Each number is 500 + 25 x the weight over its row's rms, rounded and kept within 0 to 999. Layers, rows and columns count from 0. Numbers have three digits each. The size before them is the row's rms in percent of the matrix's.

# layer 6 attention query, 160x160, rms 0.0657, rows 153-159, columns 0-159
096:466509556482490492464475460482507515483525500518535513533474503523515497548525456493501498470525512505524451470512483478488488503479491496517508483518501493489500463536510479547563486476481493528515484487503511471440514526506471464497533504485472499485477473525481525521551517488473505467495471470482548520496567459501492484543475529497506542518498544523536527506510510473504526521476486491536496508488515487479497495510476510486497480482497533500524499517459461526445451500492552
102:467474490516479517521512508500502500499514503491525541519505462477529440496446508510529539513501478468495532523468521509506438503509530505542527521491494490516544456495467441479501480524489485466465506530474519499468486502505499503526516500483534495504465475501503557520469455518507514482493529514541472494528503475488512424501512489509453516508500519522464503508497456482493547514488493528497476528489460507509522515497487493493522492501502552524544473452549488526504514529475533
106:489482468493507514505518512460428503495503461477467502501493512485467517483530507480487489536496478508456542524517468466495532476526553523539503487428500476526518474489514513514491544512527483524488519553495492505482507499513460505492503479483507498480494553550523488487489489496480506513462493506504496487509499548507522478453480511522492517502439494501507516499516480563538486517504491497532547515467454479500522519522543532505494467493490493528495511459504557476502455460513501
100:513564508544508502538505507454471478528504458464469486502487523508497493549473479518523481513487513504533525508490527480524482515497511513481522484464483495491526485527540454512498487502503528453505566471497509516523469499513494521515491462520475495501506509526498476531513477491465530517448543490518496523507485517485458507555493528497449491516502501516514526506506470539484510490464476527462503541511510486448490456487514483555476487454497515552490494540505473488529518510461472
107:469478551509545538490471511508509466521473531491508467512512504513515521552480495489524507504536499438490515529512521509501505511514497529459504486499539471550518515526491529449502468508502501508462493530442488516487462541504511465441474520496515479495484510497509488501487505496531506485524508522535489479520540503451490548530493477537485511465451509470501464499478472501499541506533514515502526469492484548481516502501495524509500466485497442481527446486557499490498495527475515
110:486466462516468551520472479476523504504522529521454501513513491543464494521505497495479495525479481567468497486470493486507501527520503453496478511484488502541476485508502466475532484497533523535532488520479525497493496511490508490476537473475502539501476495575457456481510519503494520561491467487539473533529523478504466499492485513510474498470489499472538475513511498515500495465498518489476514483504545549501522511464514526507468522469542498501540534500467437521487532532498507
098:508485501545458484517486501482510482490520516482528479505494511497481515473506510503513492495546490509504468534467490473522517469551522494529509547523471498503573500540485482507477466510477501526527476483462474477496558530454482544477464507507515491457501502527538502507473517512507466453497512469448507472489528488509485541473511461526495487511506539467497504491492480495497517503488541496464500455518519536458545476499480484535510494483511497469490506520502489471563520462552474
# layer 6 attention key, 160x160, rms 0.0673, rows 153-159, columns 0-159
099:505484543502485501533544489483453528485467447497520484529491464466528456515541445527507552465532522496468479541486482480491513526499503498504504483536456506543472491516506511512484484470482514485470495521472505513440556476487495492485562505510481497495499504508487509518455510497521488498495454473471504487501526509436535517527468513504470549497498523513479527515496514512489521517468474539477476511498473531483519514494495529518455520521495514488562523500519474525494480482516491
100:506496495495485509521523528528524489483507492536512441497498451512469508491507523517478549469516517483538552492522524508501453495515500443486453509458481506499458512491493490507457503515513571501451518486528502533460506466491493518502489517517529537500446549470514517494513520500543519479530501520530546468477504517455484493531496464489477537526507477512486495492544448497507496488467513481514498478496481491525515472444488510484519503513508516458527492457489491529514507469496535
103:494508474498505550512509483481478489533525523441468519473464506519511528493515493483506544501500502520501518526506470492450548520522509517497513488516488487483501504514493480540496511488529546528489530516497510525507479532533508525511527521538512500474510487477454513448493453494455492512483477506486514466499517457534483486475455495540521511457526493533505506465537515513545491530523511467522545492450462445478484560477486449535483502480512455518470513509484485508521501520476508
097:509493476507530509451458497480518508511519520492516473506496509528480479472509467506521511510505470457490454512491550516446501496481494540485501513474494495512518481522476537478464517478504537464516477528457496537550479512517461494494541532449447510520519515511496461522550492451449507513527522496508517530461471511551483484524498530511525515483517510480516488511497472498485487516460482497513530512487474467505494520489474475536530484553524530517488477547553494489470505503503463
103:468469539505489547514515505485495486484551470493520499504509483523455517521520480473493509468496510468585527484489523530517520518489470525508468544504513481459517477492514520513555537495479516498463476498451509496501503498477454503501507482484477493485494499507505502503502463505522460533527534519516518506525511509548502532448447540500514471514486486466491510508514484469504496543525556471478477492458502485562490469512494523513509497484463496480482498505485485453504531483467547
102:550484489509482507528480454467481490546511542499487507432492453465484469475478488518485550507506459510493517502493510511548477489525500507487496508531469523523500513504517534493455483494492519503514511527480570516508485492531532506528517469500503500473516507458471440483505477465495507534519469448511514547540528552486490490483499503463486478524480472475513456519503496520479510505472539492481512474485530506493531535527506525494530459501538458489532517511479503502473480469504501
091:498484467497507516468512500516486487525497502467501515509469541540479470484512513503515484555494494515482483531496529506576498535497494497489543524498512530506492520495487480549549470514506521486484510523496490516518529485463480463556518493502520513485518484524541495452542521466492527498485497533511512512488545467553526505461529505492460514531488484471500513512523468491480479515460530467485450496436493494537477517448517517454463523449463506506488483527509530510487497494507497
# layer 6 attention value, 160x160, rms 0.083, rows 128-159, columns 0-159
092:474518508491479525502497509523484440522517487514494525494522493508494537496481460523525495538472516471477538550508529490497500534515511480485538501514466478504483533487457515500534475508488547490496484492480508504547490500517522483466514520485508519502479460497510506507501505534515474527482511538492489464476515535502481479499433490503579507514493447481499498500455475554506527478516523511450462526511502502467499515494462514457516458485514498479487503542457442522505553491539498
088:506457496490473501493544526531520472487484535458461514498563500521547485471494473515501471481491505463500484498475512502500493542480521479486531531491504485457484496518505509530523494485467504526511514517494520498508521478523476520500533517523499549488543515497530461486530471508479498505485502514473533460497486495523469475494495450528469498500527504528507486510499495524475451478484521469450484519604461486502535495514498493472480537509518540470467490511510500453467484530503543
086:508509542505521546483529497521488475494463513511539565529520491490482497507507481496490499491524474481484473504506532507469467485536467496510533516503517524519494482471492452510523499544515509496486461471467510482511480488462477518516448516511500477532501453460514537497491480515484455515510486498475488541482532513505455508515522468501457460509502479486472495527525457510509520549545488454478513547555485531553485468513529471513492503522525498493541477453512503522489490547499496
088:484469497519461557472515525467516509467511457467533450536505500522527469485512507508519489470533467500481475556472501511518509499482469503523539481505478487504520494523479481473486486498501502490511491443510507538509532504546489526442505483473514506527519518518442518514500498492455506515513504489512498486472528472519494482487531493438508476481540476478476494530528500491498518499482490503524502459459525510528474509486497438476564512511482552504557543517526486492499499499520514
085:513488441480509484516430480509495532493497515530531546478490474502486511484509490526478498497515489522513448558459512460512509576474507488503486479456475530495510469488555530483515518480486523546494524511489510518487528527545488484518507486447515481537499491464523534474491514531448493492463514499528515476452490501514522519497546484517480477496502534532504476531535477518532495484494475508481537487525515496511526463481466477537518479522513475482513487523474489516493530513484492
083:540476523523480473477468519525528519490466497449512529521515465463491480480520501503516510500457521510472501484495499516518480496506518513501457506497505489492447443491528465505520528491487474486494501564494524486507534473501475475478513480526524541514469475508478490514503506492479522485543525485516519548501533556475458544482506504496522499478529500530538536516474489518492463498485549500519575512505466507516483510461435509518442475474484528493518512501520472497489515517471498
089:485514498541492503482506529521467550489487488510470512499529550498497536531474509532453461473503467476498468512457528482497480487498500516493492493503508501498523455529463553502503447506522518457476489467524543478513469503499530470508474502473498505475475490516495506505516500477551529524508514517512499479499529450463540491489493506493485494454526440567536515504533513493467527505494533524509505480478523534512497517564493478439498512538494484484473527488505501534501531511481489
089:537457478550513548475560475514460538482509503506488494527515455468486461471503483500479454507519493522534496489514546501512470457478488487496531495533465485483502501507495508486516499455508541459496474474496513509513503501507510494536545496508473540517499529540536510482490512467504513483431522458564491475525505532514485530494471540480531476494481473505498531513505505533493486485537487553464494494499521477517466517476530517479481480460531471491532503495493496504494518506481470
084:492524513468518511532542467518510474513528463503474499513506484498481473502539439496488450484491487507502497468482469490495530489522485480543475503524487551485502456524458494515478497512491530533467517547519463471513497477502512477503522542500502514554474503495493483464510500465502510534523488537478515546496520510517539531505456540478529502481500511512469496461478500467527459492507518486487509472518536508481466528519483508478542534492532550489480444471522479500490445501541484
089:459507513538510494515514500494534532502499489478518479518482504517498503518502463520522480511485476479536538532466533511522495512534530511521491520539475532492512471471487502469457507509512519460557528486493463520480500498546493470523493525499453526441509498483499492494474488477502464452522520514509482517464475501488496515541519495523497476531487486501462531503511527491518483551470522494408500457523494499473498503472490534511503495564505480482514482487476508432512500495499444
087:517461528497513500509519517500488493521520521432552487504517474444473499553521468556496440480485498521527529471528547468486507483518525474485492471495496530474494510469522500503483494487511510468510502483486512512469495501492477489470474499475523514483518501527459467458503569512526512534504497506489531502480503451517490475529537476499477497544521503489517497524505503487518500527528502498521478529522492525485470566487547481548503499509510521519475457491438501499513518478509544
084:514542511508467525522495507435536464508497479482511492489509525502515531497553520496503484471503519499489546493509476469511490491496519497447470506532500496479517483514477463553459513490479499504544514518459532467463518516469535491547515534430524545504468484488521503547492485479491487515507481487485493521454491498488506480463530432475475471501536507493511479499539486505511500494540525515485477486494534500468501486475550543491483476519460470506505526494504475470509541508526492
082:517514493468502476514486504479516534470503500512483507524494507497530559449523514524478474507513510488531484530479517465493493508505519539463565519467455454508520520487453511529536483490502467487540474491487515484488487452544464464494484494460490552485490554499512488516498469535518515546484511516492453503511488488548463471499524497482517505510482507507496508485479481513578477488504481478529504500506492495484517524492458491523488494488493466562492487481475534528526493473487450
084:507489513489460505449496476535521524490497500489502501534484514506518469479495449475469493483498526510561474520526525486481501480459470502502525497517520504521490533517476469501519528497511511551501507502512553508513470476463464472499510477475524505480522477502520508466535529504495489480501467475435461502526531497503550531527492501542488508511485527517540504503467502442515482517521505547513506468502540498460499543486519460498465505485489458494519558467479538440479516506479511
088:532488492515466484501488483475496504481463525515497494535516515505486474463530514466477492521501491517515486479513527481469480535573469495471484495485543542484467488520519532524498488502472480516523486448456479516508482487473483515499466516467515514514505512528541515474491511536503472541528487507481538468493549534483500491523489554522501498508482463491480535502541468496506528457481530500483508426508469508522516485489524490528472486498480486514490557547542520460537496495543505
086:442527499482535494546492464532501490476509498467501488511465507463487505506547466460530490470507475473493512480507479506518506524476499489474527511453515505495531520472490492478520500508517493476516491502524504496495513510453534527484512477509510489499470461507518510489476482496472581486465539481511512557496460499513489524536482501534457449490564500488508505516538483462476524501509504568497528527509516480496480509525491459536496496509563501491475510553503483508527474503480466
084:506455516488418536476504498543503519522499477518505493461512475486507489496523548473498527480513524492506471521453482526486506519464487492525525452515449537524488500486500521510501498508518496537535531527523501496509485488497533501474509487498515532501506489501500509510481498488484474522488446491476479523503483474501491538511459487549522478538529512519452530450466445513489510525483507526488545520521467478527467523504484538521543535460471524524507494489470452522507491469460476
086:480522520479478484504491522483520517497504513476539486495501497528492511501489515509508476536499541516565505496462515480497478493477447435504483518483481479538496511486528507464503512503478461486483510513484535437504476541511528524525508503475498485495480506564480573518500482487527470476481525487479532481483579512542505511531490495497474571449507521448513526531481490478463511512477512491490503492502472489477474503491474499522489501536538497479451492474496488511516494486528506
089:475451443465492523498489495500535508524487476529516505514497502516507492470497501513495491528511490531520469526493516488488517479509497503507482485505511552477504533466514480513494541471533495528523488448512515431512535513458476509480464529513529477537505484527509470504495506522489503474544538456485537488524453477418541536469521517477502524500531485503527508489473506498490497481440529496464470546496518502492537529498501482487521511459543499470512491520531488542516505488494467
084:490514503513511501508506524526556529543517524538477538473458490469509492493465490459496531531520498494489509504502505508495495492484496473486520546495500492492515496500501496491484503456483489498466464537454469537506518478508462537515538476464463482491484482502519523570476569505516526517520477497518535513493478440529485511440519494486510489467554483519471513475480490472509525522517479505454463506520506523441459543480491488476464524522484506516504509472478502531507501495526526
088:474443481500477494516458509539535517461536514498544514533510509539513512534521481483482530489515498501517508479474470494472503492507506505493474560499483461447500495506472528467460480520516524470519503550497522503549487491506493462527506520505550484525540500488482498473460530503475508490511490507496521497526510506502519498519512449564512450482486477518522510501481501512487574501544462516538499478515534470511513507492511456490496472484486530460531457509520471502496522463521498
087:515507498511454536470464497516475488520561546501498485475487519513528537490496438454526482465518513476502452483506486494478499495498486518524497498494480520477493509505531527534495481506485478495496491486528492489509514457504498518500480474544478535494488481489489508523524491505475456460545536502583520436500496530474514474531546509468459536512525477502516539476501480473539491497532509527498522491461466532466532500530512491515479463499523547526523461506489490503489497509518519
086:493491492482540463463481540482506524461482499472515495477502456482519485501494534537466484472530516507480486496507457520458505515481532509488493500508499512539513473477507481489494500503478500510500491500513479535498493525500508563505480514523491508533467489453539471497524511445515414505525519541467469505507477539522500488519495500494537523501496479511543495497475481485468468512510522520435493498486483519469480497504529507482459466526546499502525537518472553568522529485521477
088:481544484536549505516479546507532523516517496509468499503522498471479498495525467534460463516509547565488500467517543490498455545506442498498507494479505503506508504551494469555503508531476498470519517478481496510459521513498545534472469546497519525546495466483493518493477500477470472528479510511536548489531492473512528534504498511476465495510478491509461463479493528474517507501504465487480520482501468487460502499444452501487502497498471495522511469506534506466493536498493497
086:498501492514511529470503512467500488481491520509459516487522539486465468483489456523448458463476466515505521481508513514444475487544546473465506498492487457511535519482500501472482490494531503498476517489528513497490494491519513532519480497512523496441512498532534514473515516490499487484499481506484530519471495504498514494472506518520522519510529490479506491511441426523536528516479469545518478493470517501524531519522464536539493534509493519512552528503495520449564445507469495
086:489520456471464506500501434454494546478483455490505529497486478493466450523490488522482502514550510515478482488531500528547462502508512538393545517500486494547488512507532518477478534532474517534473480482512523551525505493480482477536467493501501507506487502504482496496465523514495494538498526492513497497536525514487541525528516499461526521488537494510491502493502510487536473551491516486510500470495508484503496489504481462493534484471491509522471485473492454495533482514520525
083:439519495466505474535519484481506495475491498498501533521513486493452546512503545502495488514529491550460511537503523531480544493487517499533513522501499505503502506501469561533519498510528481496505534496466505509531513537469499495525511491504528507469460464494492499513475517543447507516488512488533457509499513500524486466488503510489501504483513445494499474468434505550477456488474495493553462508483453514505521486531549512522483528505501491503492477465487557434472495506504512
086:500491483508490500510502498506484484487467516531512531480471515532512493480489531514526468488513501534464458465509452521473460483516505497538518512503532475521528532497483546472500551516508484520496502551478535468462474541500535471498511480487539533486468463552427499510478480509506446480475523491500489516486506472509483513484491524496515489516487446494521494552555505475487455478509511504521483500537512464525474510493523541492506538467513520505535515491456471521465512486503470
091:498529535501471487520458490453534540526526483466554536476462499503509451482486498497502444542456450469518498489493479523477548521515485475486519525519512530526535445552495478519500481471516483468468520508504511508495510476515494471487492511461498524514535530524522516511541518517457485506470499536518504511529483497498501468498490497484519568499513541486516437508544470513490528490473497507498502501519470487516489458509510514481488495487471514492513535491488471548481501478474509
088:511477497507485474487520471496480516451496507507484480449455511500499496512450507542489507481533470472511491531468508535506521473473478507516491480483508448470522505531494491487524502523542511494502498528495504465502532524503526483472434485483530522491500490494493499498522537490499489585517464512516500512502481512498463548525491462512487500464547526487497542448521506493505510444496536562473499464511502509455493503476496501539477523479554512540480488505524516492526489540493531
086:497489532494472536512466534489507462481483491475481490488473452497521474477507520499519487491508452518478495482475548513529461491499519501513473502477498540511564519547490536485510460512524536492494490525492480511555482511521518483515495453468487506549495504481482490486528445530525474530482499503459528449490500496484505478471482477476548530505490472483534506506484523463491518519496482507534499563482491530505513508485516488544489536487489460544510467516525493487522498527430502
082:502514557494494526503515491457473513518480494519530494528505494544465502510529502463458518547505472465509449490544476466485498535506468522495457504467480475530488489504473492507487499529583524494522520499482465528483494482517512534522486476492450520512476468497448505481510515518525500533455518499544501530494487513524491520518488466496474500481521501503540479490474450529507487483469501513500502497483514533475507500506527549487505543508468485509500512487464457516471527491548444
# layer 6 attention output (transposed), 160x160, rms 0.0718, rows 128-159, columns 0-159
087:481516456483514475495532478514531543518485482505483486468487460494482472493492519534485533448468482554529482452424518481532494484526477506510496499520514497464531553507514447486488501525513488493526503536514470527513470491541474530498525502511503520515494510480469503471461469500484505523481514481541490526501497520490523509493546504515489503522494563519465522478535511489527495501502519460500482503539468461526487525475524539524483505506517495470473506514492562444479468499486484
087:486488526496501512535448482492534503495505492474518479518446474453509502513507519480504487508463512546469474465501508495517484425514530467511565487504514495515491509460497520499487467530531524514487497544527504524471534538509542489470459484535495478486437487481478494512533443540477502505505522501544521495489554466495478472512526497509508477473470508481522492493477494538531514474502510514493524503481501547530501559493542519512506506478451480472491506516508500503513518481488476
082:481506505463496476533473489484542511524486520530489525483540475516477543529525515519513529528535457486481495461523511492514528493496530496470523512497489487454505499499530501525458511466493494531506489470511465473540485530504510495468479508521505525452471476506556499505456526476508509479478498477518472542509473498508537486521520451521492499551504499499479540477462528509478500462490492540569442505508547509494493499515470446482482485498462506487498526503541512466493514471472531
088:558512515514488481509504478492493494536507526527459478513477534477524498505501525529494462504513493454526523504516522469499522454499504470504477520450500494494521506487503495515506524488464536530531513454481531486473502493509479475505496491546510491495500454431469516457515481503537511481488454508497492500444480538502533525528489456491478519532497471518508483521455491521503489549495562481439520515479508502535476487473519497517540448533492481526488534514518530534505501525486470
087:485493530515498514497466504444504513493511526523465497486481564505499506482521481512525512507495480476529474480523472508560503461530501511532524487498485493550559524496469502531486505499447488467532519479504487486527464512469477435483531526525518470551515498503440442512507513522537490478549501489512511493516492480491490477497496462529490545507495515511489459480490496504463495460483467547511487507483519516536488495482548542539505500471524511487487517455494490523500493467504490
089:504494471471505536547504519531480528501482517518543522462488567512482521502486533509487474433523507474496479506471516501521518540457541486487523482492492527513508521496472482509463501492495492510491498529533466501508482505536483480531526499478494466492421535508480532489516489561538553505521496510463504478485452458518485482500511497492490503500486445493505527518517468483505502483533469492511489513497463490502557485485501493473524493502477483438499527490547505529499523509513457
090:541500467501466512513464473513507480520530513484500461529503521490511526491483530432466530504493464497505491499496467522455551477489495486512476491495481552469504496502496485521523525502462541530493515532502489452499490518522480507507522518505506527486500486482496496495426492493474518491499517499516505504508544522529475525475426473503527520531520492453501510543499530467510520513531488470492551478514498471490453530513467528515521561490501521478492433536491481487479498506521528
088:455535477496489481506496469519471464506522468507467483519509504519508500477480579484464534499442511468512534473515496517487470494495469501483474475489520521542465513526513508465518492501532498471491497518513511464494486533474471517477426480507539551488526524478485496510470463503546482500543518549492450521512479505491497464497519481501491511496513475527513513546487475482484493498536502485558536472496489498538543486515490531506568512516478530507499526492504482511520479509482495
083:497500509517513523455511541512505502470476448489480482528497509437511485504499513529526526493515469501503495529520519496506545484521471508437484511513525487514488458473493435507507538451525518487483439547535509516462476493459489512496509494500495475533491539502480505536464489520512465507484506515471485461498516501534477550506487496524484482492531487462551529459491517479473546528499491511492500522501506519539520514488470538539492465506500483506497541527468502512507542455472507
092:517452468545482479506537501500530520484549493469511501502520483520505519516479497500514505493467497517529460472526511515502486502476466498530530468500524487469526486465462478497507520453491474492467500482478484541490435558506461522473484512472535516529528480467507522488529574463510490486529540539523521480482465524481522517477501485457531502498513528487520459472530465477480529554517489505546528498486483532511506479479522488494502504503499518477509514511465521515487502516470457
089:465516530472469499468483510514492495498482494471500498483471473566518465516534526488517518524495491490504447500496463510495491515529516545470543480532516474502534461519466520518496493497525502531494522552504464521505535544497525421498503494494513511458464462470505532450465494501519456475513467504506496473530524525507542520510481479464528515489472513493488509526554475466462488525527464486504502496473488497522531547497467493487462503495526514512526537475511526495497518519489491
082:508474499518508475505520495493512499479540532509471492477511491530505475487476512495515483507471494539492500519505530496460473501459540497509490494470509481490510436509465518500516529517464504482525485508512474505539507489514519501502535492480494507538488510494440521470528488511479469491523501508544530516517486522527499506498461458584544452497502525484476495493451471480502529533497460520500522576531479530514472460505472462466534524534527510491486524489524519470492520487453460
088:453508453543472560546551485498501487496475509512497497482494499492505461540513520473501503511500467518469479478514511520558481491494509514486513549471506526519469535491488513480510457499507514495490491504427506497584522457503470525458518490526517448510493453498491511486482482501467489527555447501511483525496489523480482507498493524465500478510509494527514479516476511508487497493463509485533494511523473493542483533494473553492528480497541532499489477513502507483510536517501465
084:475533486519494524535499510511488494460544512505462514543509562465499490538495515535559466507517499499479482500462458499467522520489510527508536526499536499539473467485525518471503500537499475525459487460524495498488541517501524495526434477566450503525489499485460469488477526493470524446473508511442497490516530520491505486484497484489499511534516463493462506483470531494500518500463457496517522502502496493478516471530485511498507519466513531489506464525475542493505502502523508
091:496530489503466508479519490465494477534534507498477551467484523461517540500542533499502507498513509516499503501489514494457523478494469534494473535450508494508496496432491463479484474557522503493464491492528538503513523537510454492510552511486485486454462512462498525487550484447496542486447528502472510517516540482501508501491503535492509537522518528519519490510456513473470482474517447514517500537494501504542477515539496491518509494454494489508489503455542499499509476517495479
084:538477536471495497474495507511492527505480509499529482493561494521449483493447527515501478499510477519522483498515502526529528505487520484524507484475485492532517495518563478471522464491489492505527503479537526504497535476470461497474540549477534524494482493473470488539466479512468526490486476485502508443523511509453497470517518501514549532463517445514454470474568508533500524527495492468524458489501539477499486513526492529456485488490484472514545515480507498499525518485486491
087:492510524480532475520506506519509504490474525489484487515535523512513516530493495533538467498500522525491532502510517502520488503488468464480479521488531504525466545495490484470517495459505499505500502486516505445478464515516502546495486459473469494489466529473485483452496513511442535494477546487510452459490524482507478496550535511451491530466511513530488483487529506526483510501457534475484500508507547510520523473470484544495476505516550531471501527506503494499438521446572497
087:518491497521503495488484513517502570509479484536460479491473494463512473472518505497492558510474485530444482494485452481459487528527507489478536460499452534506504532470497534505484529519474525494503508474526513520476456475516498466536528490477561477516484499470499488494511536466537476515480543505480523501524491508498493522479463515467503512512481520528503502467478527541516499508525491429521558486498535521465509476537516502469505467491530518513520514495514491498528497447511483
087:532486459512520463472457489504467528504484487486523524521531511473546477503513507530519490500517520524496518527528486500441494546508510496504557490512511518525461466488521465488510462482490512494488540476522464508509505515532457507537513496559499469509483489505523536498533474485568519504493458479492486500479503471504458461509495506561539481530450528479444484547511488494480484498491505531520529453499511447514482490499528517507490496487475469502495486451486500506510490504531497
083:517512495498460514497486510484485493475494470515508492479515472539539530460513484514501519502534501519501459516494488526522504502478522475494484453475538528483529490508521490523466546570548562471521509531487499498482496502505505495509534514521530499504498546490498473478527470534512461498492446508478479516488518536505488470484461456463522466481495517474508501492466528554469489429450522518540507516536507495492508501483492471527471481510561530498474467512496494497479495522485465
087:499538479473529491510495514488516482537496478494493501429492511523488480494511528492513508546519494478514473486492529510531525514477476463504499478542524485530489483500511485534490519532455486526511506465557445483483513529511527512501474523481446535496518471514476493517526484541481495485551507488524486522482467486468504546491472471471518516485528495539477508442521502534513468570527494487481529479484498492492470508498497514524498496428529486512480499456446502521496533523510480
087:507499504476476473505515526498494466509511463484524509480467492495517480521478494483462507546517504523507523513513498478582521540524549480549473527498505524475443471501512497489464461483486511531517488524447454510453507508504497474487502547492522449459490517484485464457527493523489545494508515508506503518502490540505473535467524484528521553521524507489502469503478489528486474512483485482517513472481509502503527481476508474500464503509484454478484493507530520509525506517520582
089:505520461496467517494488497513461540486534486485496539499506514483519484492561464495469518511499479539482499495484499499587468509484510500482515490469487452516486506503499488478486535466529478534489505506476516509494514463515514499505482491474492526500534501510498509508471551559486496547478508493514520534453469497441514472532541487482522528501449527463503480529481511528467556520544502508502455493536504510481508493491473513515488551502484519457503485458518480533473477472508507
086:498497523501464496509510499499484545466470494526519517468488488537517542509502532491513538441493501481514491502475488500415485480524526450489489500473503520523475478497467537477505504475519512483488492536475504499519470470530444529505521523513499486472478487552484471472530508506544518486495486535521511504484490522423495518487512458498467504470547572486512510522493502515514491543501488535523464493521488506530496499457513508503505482473505515529496523516470480535477510468509548
086:510493515529498432473499471526498489490480508490470480504502496493474546499511493502548481486513518511545451498492527510555510501557527510517523496510526514483460488506535501475489481480485474506504458516478480494539538494500465491495502498486523504488547476501504525507515428521466493508457482540468450518509538494478500529496500515448493515520465468516520533508512481479454489465576505498527501538487521525480505490509495474497524491454501544502484465494502535508490542504529466
089:501552494430454454492501532488486515506502483518498503500496489507502512509519498484538553467511536464436506477467500477515504491485485447539539499523496501474534500469479530473539520481518484472505518469524491483549550494506513536475505522504501467479554466512494514525495509503532532508476483505472529485506487535494476479507489507457519503521523461483495534541482463520514513468487476495488509472498475486498490489479445535483456521492514502502488536522546512549516477512533479
082:536541510518493519509458511518487476557526500487475514490516507510499469496494447518517510526498460495557516478504504510467473497486506521487534454501507494535474518523489477545539477471508503544474460505453519534548520488493506547496451515497520488533481503518482466472522460493499512468470530504482518466471501509536512517496467510523501478510454506549491523527532470504520499465479520477523476450481519501506469541524471472530479470476501527499467494489542510507501490515444511
083:526492497562534460490505514527487542535489475515468521481511503523446473474489525539485482516488504486486545467480486511533518478547450474468480510527477524494509518518464533478450497483495520473487489513504546527494449499499536514522506480490463489568468515507522469537484479525507497495493521521508515467457511485479496473493444450512515490522478500497500516525479516505515451511529449502513517512492504513498480485515467490481510473542526558496519508491504500536515511458504506
090:500450481494544505480479490530555494480494481504499540477490492507526503469519487501536495495492535520515479522491456481519475503506518489467481501462490503495480505469462481519510525512511559530541490525525486470525518473497505483522494507527528513477563459534482470519469561511502487525525526533483465517488547506500489473495509482536508478477474482526510497460459493507503488486486484493454473447493454484473518527436497520504568517527521492507508524502541528485503501514493459
089:519507518478527523491519486502462451551526482454535496557492535514473485501511530516495511510514507488495480469524483498490513513539527457555486541496520515517517544495491474537497502494517507519502508550486509521516499474483505498510516486499474475459509495422474480549539504479456486513486522476521455510532475488461517487489468508507519521503455515469485490540514490483542472525471464484537503505490532471490529477459470532521519481515478531451514519486492487502481515484480454
082:502504476501529501496534499522505497498526493507465519502459495519423538457500472478482546514473509525522511454535490472538527501501543495462498500525490513487469477492524480541520467480503457478512489473490508521481508498530490457485517474531481481440535496520520494468460497477492480479512456552502502518490519530517480505548477522501447565489481523504466502493536494531529527520491495506475485550470493486527489519519466518458518489551494491513503508498512509523491530473527483
087:482496514515511488482447530535517469494488495517463570506483531487501478481488509473512491494496521550495518500517499525489508523507499506497512528498542533469522485502451465545487499427434504460526554530484528463499505505510496523481507513477525513517494477540492476518486507506492516512506494541497522510470438521475499455492490509471500502460464482538501513466483507473525495492517475492505446515560503524550493485507506532508472469510512505499465505502509534452468496531495527
# layer 6 MLP up, 640x160, rms 0.0857, rows 0-4, columns 0-159
102:465499501529526477508472471450515506483489545528501497509479479493505527513491530499517493488439465487533490503512480499534473503517511490498420465502458503458509546498515507569516507524485507463510532520526511505509494504445495506499493503461488476504512524514474513485492490502484506467484441456498502488490481499493524429517507504536525485529498510521501461536531520491463558497536537477467524468469489485533508503548540473507502489490504495491443483490492481499505531527509516
098:466542528469500480445468499490542474506492519470491508521482497518490517479518494496449498485508544485502532498520503515514480535457500511533525500492481537493470518491503526443469517509514503505527539535533453443492503500518539483547488435499489522531456548509483514501485484534501520475516470440527467485485462490523522495531501516534496490488528509535514460509506485518485494491487517488532469517513479485522506533509490472522450494487495506504541530498493476444533480522497528
103:467514485486447471497534496514489485490491504515511534551498464497524472525510526528510470524485494497529544493496482549536532476479456484521463471500483454470536481445544482517469509509499510486514504505475495556487467481491469500513570471488502500513474501539469531504454506443500558492536464517524500458506532503476503510464496519484492473515490463478457512462525486515551514524492480494474513479507497519484503500500513512520487529527517496487492496511545508514478534525519477
099:467485462502543504477475453501524511495479469523485530468495544546515513514520496492484497503466514511464499490460495543509499533507503493521504497483470502467488460553473502509493515464500469471460494506562508508458503483545498502489525498484525516517463511465509502496488485491524496559526478532547530495527500494502526512514496507524517510476507453480498461528495516477522465526485481505483486487459502524542537473495498464503502519547522552479527471504506492522508462427470544
100:469479521505461487496477416476534508468485517474479474481490540520504533485528495512516518458507496469534513572512491503493496496510529498488503509457500481475508505503497525536505512494541484491491509508499498525453524507501507490513488524484540501478494530503488492466504518484449485497485455547535528476490492545498477526487519466508473523522441528537504451497456460505525485468503499508487555505503515479490555495508502521512485481504493513451490510526481522542505486561518542
# layer 6 MLP down (transposed), 640x160, rms 0.0321, rows 0-4, columns 0-159
098:500492512496475532485523555539457535505490485491467539501509563492502496520511481497507504450526573483450530464479489464547497488479504462489529544466501497496487485459511501453479524527555511489529489496497448475483487465538544500520514483467519468512506486477518482511515530482473499496519519521501483486490497505514482565507542480507510541471494507472531528475482482506507460507526492499545506480522522507510498485473509495509495532515511481464500474515460498476495483482534459
103:532457443483497467511531495518489490550519505534500487513493469484490537510511518478517524502459465518483502485481481480473500516530502481476465474500526516513522476504501491536507494520481517470457488484471526539521507523491457479409514541528507470458536480522526475495487518476496480505488515533504516516519548512524486535477509496466494478501501481491501521496513489488503505512543484512459494523456503503503523464501454553490535522478545535541494437501474518551511512510482501
098:457479512525507468491543523555498483531487500480505470479507507524529504498554499491477491526463499478489441507526498505489515501524518484485482466472498490532449520513543464526511487491520524500495463497492509493512467495490563501506564503482513522495465471506455465502548474496512468489527507489481516537485438522507495495500527494464505516464574533479518500479473533489497493526490531541492505470496474514498525503512508474479534465480505473505509530525469548508509465467521480
103:519495482487489464531491528498532507463496498479515565500491530521497512482467511480483491475527484496541525493482481484492542499450523482504530466526495500473530499574486494503499526500467507531526457490523480462517524492493466506496474473507488466496517482455513510512482480550475507484491458501534527465486479474542486511538525498481504512487510509446493480473487514479537560518483528574548525489490532532508500513487463510486469479450481507494509491510539456509490514518489515
098:477525532484539492514481531457496531492483492495513543509531521450459478497500497519453502543527516550487475499511507519511482513523455463470501522543521549465493496459551475517509487473472514473494463507502505501567511487484498549519499493504521519513511532472518517502477495455498492479547496525546510515498473505499539492508459516460485504519514495482500517506515504461486490512496453489514477455513530521492520502512540465499522463462480497492464506471550491505462517457490473